Part of a small language model's weights.
Training: a variant of SOAP for these matrices, 3812 steps.
Each number is 128 + 24 x the weight over its row's rms, rounded and kept within 0 to 255. Layers, rows and columns count from 0. The size above them is the row's rms in percent of the matrix's.

# layer 10 attention query, 128x128, rms 0.234, rows 0-4,32-35,64-67,96-99, columns 64-127
size [101 129  97  93  89 104 120 112 111  79  98  83  78  73  81  78  76]
[[108 128 139 106  55 120 160 148 110 121 122 135 176 143  79 110 117  96 130 108 121 129  91 148 164  90 147 154 114 133 177 151 123 126 132 148 136 130 129 109 118 119 120 101 126 141 151 117 103 124 124 138 136 142 141 155 105 124 123 117 186 138 131 131]
 [131 111 104 110 172 125 144 148 113  93 144 142  45 105 146 135 157 140 166 118 115 160 131 108 139 167 139 103  98  65 115 143 155 144 136 162 105 126 153 172 122 109 131 177 102 104 136 128 135  93 103 120 151  98 107 110 145 138 119 150 112 142 166 122]
 [112 165 108 131 165 111 103 169 118  97 111 110  99 147 148 160 146 136 179 109 144 153 122  94 115 131 167 161  77 139 136 144 142 163 161 179 110 120 167 159 119 134 105 149  96 110 126 142 131 100 153 136 121 115 156 150 141 146 140 161 103  83 147 135]
 [132 110 145  70 129 129  94 147 115 112 180  97  98 134 151  82 133 156 142 125 165 133 160  96 146 135 121  88 164 126 111  80  97 137 146 123 176 156 150 104 165 120 161 143 142 139 136 130  80 100 160 160 115 105  94 152 151 155 153 133 135 111 143 114]
 [104  94 142 116 123 139 116  93 140 135 129 136  91 169 150 103 133 118 143 146 136 163 123  68 145 143 100 112 126 111 184 132 146 115 108 147 158 116 166 130 104 110  73 126 109 145 141 154 119 122 142  98 124 125 123 136 152 132  93 137 157  98 134 147]
 [117 122  79 150 175 134 145 148 108 102 148 144 100 138 156 141 131 133 183 139 111 139  93 132 134 123 155 116 122  63 149 146 153 120  96 166 117 130 159 184 143 124 134 169 106 127 116 142 124 134 142 112 106 128 141 112  93 127 110 178 115 119 123 129]
 [158 122 125 130 151 102 102 152 121 114 156 112  90 151 130  92 161  93 165 126 111 146 150 108 143 140 131  96 143 120  92  94 142 146 170  92 122 121 139 126 152 173 104  91  99 120 120 124 130  98  88 144 128 115  82 124 175 140  96 106 127 119 160  84]
 [135 105 167  82 175 149 152 168  96  96 127 152 138 144  93  99 146  83 147  97 108 136  76 126 158 125  97 142 114 170  92 149 118 128 158 118 141 140 170 180 158 110 149  84 133 153 145 127 133 122 117 143 108  82 114  94 148 158 134 117  98 141 124  97]
 [133 130 116 112 131 128 128 118 159 128 169 101 141 113 153 121 113 119 106 129 126 132 123 153 130 159 121 104 152 131 111 145 124 128 130 100 135 136 124 103 156  99 117 130 136 144 159 126 115  67  71 130 127  92 126 137 172 139 148 148 103 109 182 117]
 [137 106 131 162 131 153 107 141 129  81 137 116 186 125 147 138  98 112 144 127 145 134 125 113 134 151 134 155  88 121 134 151 140 108 108  81 164  95  75  57 132 133  99 101 135 150 122 111 137 157 129 109 118 145 162  92 109 105 116 144 162 127 145 144]
 [119 153 106 116 169  90 142 151 114 126 151 137  66 102 121 129 125 102 178 109 147 170 128  89 132 147 138  99 129 122 136 126 162 134 160 153  67 136 166 130 121 144  89 111  79  79 123 123 121  97  84 164 149 116  92 145 158 136 126 187 131 124 138 135]
 [158 143 130  86 168 126 125 107 111 117 119 132  92 151 134 146 128 130 165  84 141 194 119  64 115 105 109 136 123 120 169 159 123 147 161 133 140 133 159  99 150 160  94  93 115 136 151 129 107 138  93 155 127  96 116 118 142 128 155 145 125 162 158 161]
 [127 121 139 135 133 115 131 130 134 139 155 137  76 118 107 118 111 117 147  98 150 150 138 121 118 150 131  96 150 116  94  81 118 125 146 147  69 125 143 135 121 129 161 128  89 109 136 125 130  66 109 117 171 114 100 159 162 133  94 156 124 116 150 126]
 [112 137 122 107 111 153 159 110 125 142 122 126 174 103 128 110 118 106  91 104  92 113 114 150  80  99 154 135 126 133 190 141 126 114 123 108 147 136 139 149  93 147 114 153 156 164 109 118 148 110 144 132 154 134 117 127 103 142  93 125 141 148 164 141]
 [160 132 185 107 125  99 152 139 194 122 165 132 135 126 137 137 144  93 129 132 106 144 111 143 113 139 126 121 152 147 137  85 138 132 133  85 157 145 109 103 125 138  97 147 104  84 124 141 183 106 118 149 133  86  88 137 158 151 118 126 123 163 140 152]
 [ 94 134 128 116  98 126 128 170 161 118 158 127 163 114 118 112 140 114  95 127 119 141 121 161 117 127 135 136 124 161  96  93 160 116 142  77 134 130  97 139 148 154 125 146 133 188 126 121 127  81 168 152 144 107  67  73 156 146 147 143 129 127 156 150]
 [127 121 179 141 163  78 114 128 139 114 149 120  90 161 121 111 118  94 171 156 118 173 139 142 104 147 121  68 141 138 116 101 151 152 150 125 177 125 114 106 166 115 112 153 128 122 129 129 119  91 128 122 137 129 138 186 186 157 150 102 101 109 133 137]]
# layer 10 attention key, 32x128, rms 0.234, rows 0-3, columns 64-127
size [113  77  79 108]
[[126  99 138 138 114  93 136 121 124 125 141 117 157 149 121 131 150 135 121 119 145 111 109 147 123 115 120 129 102 105 162 161 117 120  83 152 192 124  93 116 128 177  94 149 167 152 132 133 145 142 126 105 152 140 140  67 103 122 120 130 143 149 135 128]
 [116 161 129 140  97 127 114 140 145 130 149  97 198 100 146 116  99  95 103 145 131 123  91 134 131 128 134 116 158 175  84 137 148  64 110  42 139 109 162 151 165 124 123  73 147 133 129 136 102 112  96 121 124 136 143 141 154 124 147 138 109 132 106 112]
 [176 189 113 141 113 147 131 105 128 162 114 109 147 144 142 127 136 142 152 156 133 144 122 150 120 147 111 132 135 144 111 127 145 116  92 164  87 130 160 134 104 103 164  83  67 157 159 118 169 160 154 168  95 117 169 157 147 151 113 171  95 116 142 123]
 [148 174 129 120 110 140 116 139 162 107 159 145 118  88 119 120  90  79 130 132 140 145 103 113 118 101 139 100 158 122  55 117 107 119 131  93 101  87 157 114 156 111 127  72 147 113 116  96 121 161 116 142 139  87 131 157 151 162 125 138  95 105 132  94]]